Each number is 500 + 40 x the weight over the matrix's rms, rounded and kept within 0 to 999. Layers, rows and columns count from 0. Numbers have three digits each.

# layer 6 attention query, 192x192, rms 0.0689, rows 140-191, columns 0-95
506453567522468476504473476532467509501378491525467475533510567475523576497544586584526583464498447513515452423487548471443472558521543508487464514502561540508475564490443534446433503501506437504552536514568522499420549547505500433484474544506490473421487496439476544484466458514516504495
551518522509475501420566544513501461508510518518545520474391471502490555448511467535504466509543517431501493446559504546492558448471503516528472555490493498484544499537472512543532511491497471510503541561513480551454429453481505557544389489499497477528494488499434499505492440556489525464
501502503459494542522527499605505497505525481446573470483526453510474573563498504441423446481523453478428504473475509464503511520474496427518548466527489488554531411516475532504498516520501495458453538484444517523555499559467481508583502449429524437550425479566545511538553438478496415468
464503510520499535458479530526520504467491523523482541570480500444526510553487578559499521477542458465499502454517522441497452508515539554535534514503556398473502490489550519522450500539493469498503459505478486465446503491555477521525492487502548542473588436505510503538481536515557481528
443495506471520487467489502517473488542547612436493487481504466520548402550471457424468470557518548503451475444547480522554428480503482459479482550524545494492476532512436503510567457538525512539429570508442413495510522476562508435539497596426483501486496427475490455467498465496493514514
512459556533473541473505458494481445535525483507510470474471519507478466491492525526500493487410511511566501490591558479538468479504505473518452565499570498525442580496422517512432443460540439509574491534483522513454518483465519511441519545517511523502441515473534497500512484550516504502
576472548496472489440500461471512488508515540547421462486472475482526549490500524551464440469470530549463574568505521554517430512497528549434508485472541535476524563515486544484461506507402509556551520528470510507484471499519484434506486497543499535482503490458486527497585537542542504516
552391560473532424503602467471439528552509594518489557523513464447453492535556410508567496509451489482534501515648515503459487469562436581483466505520466516489434523468444558477510488453514550500502554493477432501434414507536536517532473529472502529515513493565525470517506495488524513576
454469529480542514548467558435497496530479479477498470452507580486474506478498473540523514479511444512514487534551470488501556539548491482511460488557541509550449491583431475538477519506586483500462524435534508549495480521499448521528536416532504470471516506526483520526509516502514534547
525525537486518534473496485489498560444493483484440494484513516459492480537494570434535448434500506542569500498521527523505545563491485464467466522535548493540485530534521521557505459482488528504511533522502570542471529477462483503508518469493502488506513521514477488468533506490524447536
464459510486479496509501536465440561468467499555574494488512427491431488429471495485491493488550482526488476544553422510535497497565545520508548554520490478459480454481556518431444520489489499466493569491457458483523539497495549517542437466479509540478598491505471589494502563493494486511
541506517488489481428545467456543507517501548499539476455521535512532456435579464518502444400499492505457509493555496548409586469492562453535522572523447441499490540509451540533535472512527533487440571482488409452459525510506520490406470483489534472472530536519456526501448464456497425582
443497546509498583500444540465519477366460503536522480471554493502479441484492543532495569567511530408527450402506470456496513494590565489483447438530559458541503480479557530496509464542491481516460424555548492444490429517537461455451555550540444435491435497471531493490517472457448489488
505543440514534547507514479520509478498508504588399443470491514513546438507515495539527499481500558465470529581464480483533422459471477481475509483410526508463461353515494550469496491506559493523495468478520510513510489495512583489535521518521459536470549491475464514500500549523575521504
511464524529539471546492477463529500514500492541459478462503522487516570450566501546483494480481424453526469546485484474484497553513467518499466469510549511486472494471521490536524437541483432498522429467511551528555491488482508527498512474554460460491560533406517530481517514546479542514
520560472478455514469489560472511485434508595469535519428519521516543487472534514470472575525469559454530447487547421552491506500552471453499479510490501581501531548465559499520523513501507553499483473491517468522536501544492403458522497506516504521440469521490477492481478503514465492480
529458467540522502547451485446484444466557496536416517495488557512477461522484510503523522560487509510515551520469500504514425488570533476518591542465495450504501519433541446485523436473553511538534546488484502483499513522449502464519551433509505512516522446492502479520543524466504513486
546468495547535463497550410489488568523493531477496464450477498492520494414532480497504476453463526492453491497455465427482459532471490514472499498434488480533532545492450519484488506511472485543475560477497453500512555443532509438460472525539510521504479507478497541498509446508503486551
509518519547496527447439481475500538527515550491415471473533565505535525585511446427507437479461517445455565508465572464449510557474476578528515532484490496583501561552460532477483397545425429503450547455535465496488549553502458489459552537508509509449568501493500529501510404454477546496
470512477478505465505460477497508437432453480447530544500497487498521504499556577500506521576549504514501472464438434493552470519458575536465515438484514486469531537513551479483525515481427549555479457495551484482519477491545516552481531494534401502519453524507522465478483487488455474369
408513573412513491490477463413458524514487483497505587498486513519537498525564488459489530517481524401599463500568454507482588382459529385533475500468448519508512441549575436571494520478441519560499400503540495397524537536449507479505508519532523529461513505443514573469477468493517559405
557508494482484506473473464535499437504535472478406427524501580486581496485462460468467478449552508544490527479390554519524505440398428463577519453454382465473523553537502485557491528519493542543544467483523475507521500523499530488484497492568592517614504436545445509515410470509629446440
570422489624474511515439466542546489506573553497428438496493507573453550555546450450497463586530506439497533489501601530524463486515525564451473450475476546531506556458519409428601433511529535433538564496504567505503452577523443604567460527529446447551525556478510452520462486524485536499
456498469536589419519595556477455510507511598528526417498524437420425510509507441560520530534472531549491563475574479520512458480496487513544489501499507410504504543506431511495521519472429471494566524544484457496548455438526541532526534447442468528532592541517553495476424473544500423555
487478568481489477440533534512517540441501392514471454411461547490441496508509486455528511517571465565520516479421605461497442533461518560532510409499465493480492437526515509491562443545496517488501461447461488497484483501512548507490455550481475499478438565516530556542580506535545523510
387571533520540513515465555516542523511491513509525534577426426521494593460502569486489495564465508462504499511514562490486473528495502421525505451598541384521526544551418462473420498442541528562498477518465569586508537501453449484421521477427517552529492493450516480469468582491488464570
538531554497572516452527500529550458503577422515538527553518480475455461531502498445433514493414531516474434581508487565482477535473529424436560517571538493558467500512472527418473485520438555510544516501556445535453479591458514408462519564490495480488518474531507421452536484516569501518
452567528438545509515485479501447543523493510546587519535506481539515541562571464432496562573572478472432425479546482482382562478482459482486428467499451412549472556520509463477513516508464459487433566591466533480521514519502516539535530486477537547465460542524506513502545495548462444487
488519538601521449438617429496413521574550596510438439517539414437494525513547548484460444478406580472420528433529499538417473541552456445445496564500557493536537595491416504560508464488547583559592492463530479490418464446416544468469469501511480504521418532495462442472494456559502498586
473404550468519512557495529596496479540587530540466493467410523459472556474510535609478445485530504499478533480507508469511526542483484467550557463465473517582498485400499483511522401578586498502468418484574483455476548477575521457460480494378453473514434516563512433444518420433486524408
461561501585473429500523531492467508507464562438502503517489450580408420487505520494474523427488506512475537531529490474475558519575491509527534499553550416513533483515501506423484505515546470563411452416434444528452384464454506563437555570534451445559488425513435432445449494472495463523
532453509467541446496476540564494476472544547517547478538448482587513452512509510501476580508553512469519404515414463517540531434502500468523511526503630492511524453486527442497409530487455452488555451527501549518492539486476526608495516501485442511631492481497517534523460477540487508474
569645546512505586459535492552492497555487452515464510600503505427526548439497541554456564481557467510489531444528560518477524426473518558496471461518488526456482471550452502426467473472449468461543564492515515482501429457478421404466514543477487471504500468562461488515446469521549463486
494526502461452539444601527522470449519548467452601550543491540565464503504475543444551462513525498492463577468495572519518479529526394517506420505498476513510437521499437553519462461516488532587517544478420457581451468413525555443527478483467473576444464516512442481488542473480501413464
509455548496564529511579490514416484536461501513499454505532462485484467527526515428452473551534540480472481511588498553555552514539503474476573535484438511458518423461452446563443533553466428566497520441544556457506529493410548584548488477465515468407517510503519571503520476475439472452
517437514500505614477455539490519467457433410555455465595617462498571499433438464510455520474588510440505514429575503556474457516493494467545515511426527463424531413436522472612532555548470498525482483530478527418507522585473561474530536445485550459439462538509515547486455511490532478482
396468457545517508475524474546480416504500617462497460563537526519529406490526567523480464532521541429519509363530514474535458436509529386520474572528530451485530501545465482509465496467568494534473521506493497448479448443539493469544488596471544502468507460545495473507440480489500502520
493497531443411489414513457485423502572579524419442518454404458533417438524529494538481476482442534382488487530515497493579551522499565483522500462574507461530494497534488494607464501484452464508507502551526520458490578480510442523447473544535485515533533433491460494487532457482519425463
614531541518510441470490464571426521558524453507416464522449548452503494497524500539485442468466436501533530516565577523558481461468487502467508458485490515431442579488447496550496565471509512528548454536403541563559491413428486485515442485498538506472533490541482546502519560489521543507
515494503453556421423567472451482560539464587487466540548508464448477469470485464503523477460466484483471520428587497427562487464461498417473457589530400465566522483523389588548506480554495474445437574442483456559451576481517523532503475521451511513503467515486520534520532496508555537495
470423504513555490536463494479504490596505432482381551540524599471487449500523481495566449496553460540462563515504552426492513521508448550512472528471520569452465538586410479522423560526531493484457547500572496543397646476531389515449513526527583484526640527496483501504528514507554434544
559463595487494466492513439461454546523495509526489524462511470475454474559551452479580516492490445560576470488492538570559513557489502554463485423492454540500506583621472448530547509480513533513566559482488501490524540538525496516566494506506539508457532561530590483456409485502536551460
493484568547497529533519578460462512519509513527527553514523463529461542425477431471493536496495479493474539616503464473628479496607513535479518514548516470506498413545503470413458519518432495466500501521448524516551513520447484510581490384519498597482553440511479650511480500512576456531
618527516491486509462543443460436478535492451474463466441485556492485424454509442549549470398454537445433505437516518492446532529489529455552507614521481503527522505525491475573524465507473500510410521472474473494459501480432493514460483524415643401391475527508476486469440451444595449602
485491518505530570499478471435480439394480563505489583414580481504510491563501534547501543575451592457484510508474443436482463522536510471425460498558554488490466481461561503477502499545489522468499386483650454510548490530480503507494554509461459439582468531500505434497477499413475498455
461472493573467557524512546440458483521495479539437487570593517451486513494491530426457545474477537564507446551496544548496511559453514480452519545501631489477496486509556481438573468545433464497527477531477551487475512465446524404548588482553496482572440452444524492626529533504532462456
513494462485410470471454428500514554461519575553410497443563489498542498537550523527440476497497525496477503554484591450427409516456525504529470448553483442524530528461531551579459508498483528440396517511478525386473500525608436491537520476522507472498484544479520494465573546451531516509
536475494500487491449523545589457528496496501475529613437492529539526504477517532513433587561475566449591497462542530522480570512540455520528517508461529581497546537487559471559498463495478560546552448489542552553525548565489415411516513509605475465521416488526519463485514535481464437412
508484427521529471542532530496484500481476430557493473495475509503466569435476550480472515536484464578488506497558522549473450472466511479508556533483527507507514542484568478503565549498502507497499403496434487522549498498459522522414497457599549472563516486437537535468507499506528548571
486429497473534465432470420474417470459518645447460551512485499439475544535493533484456564527435533547389513521577551572493571497527546553497519464420534426455471540502435541500438493443544433504553483541487533528567462524568586577510472534446475436557490527482584475516516420452471501480
589527515484435529409574524552456510494555515455410551527569553463437516512485481501521452457457419464492563442510447461555606551425543507516449584516481512503475519570422538479470446520441489455518520511515439534483509494492504580523516504449490485465570571507497514557484433472533498503
455485593505447480432559472544505465497509519487522470601563469485525474513531604485410608456554566447557484502384506467487562492472502564493561513479551554516525508499594549448427562478558580548464466451517550535408500464611525505519544431440451427597459538571480512539431458440501517416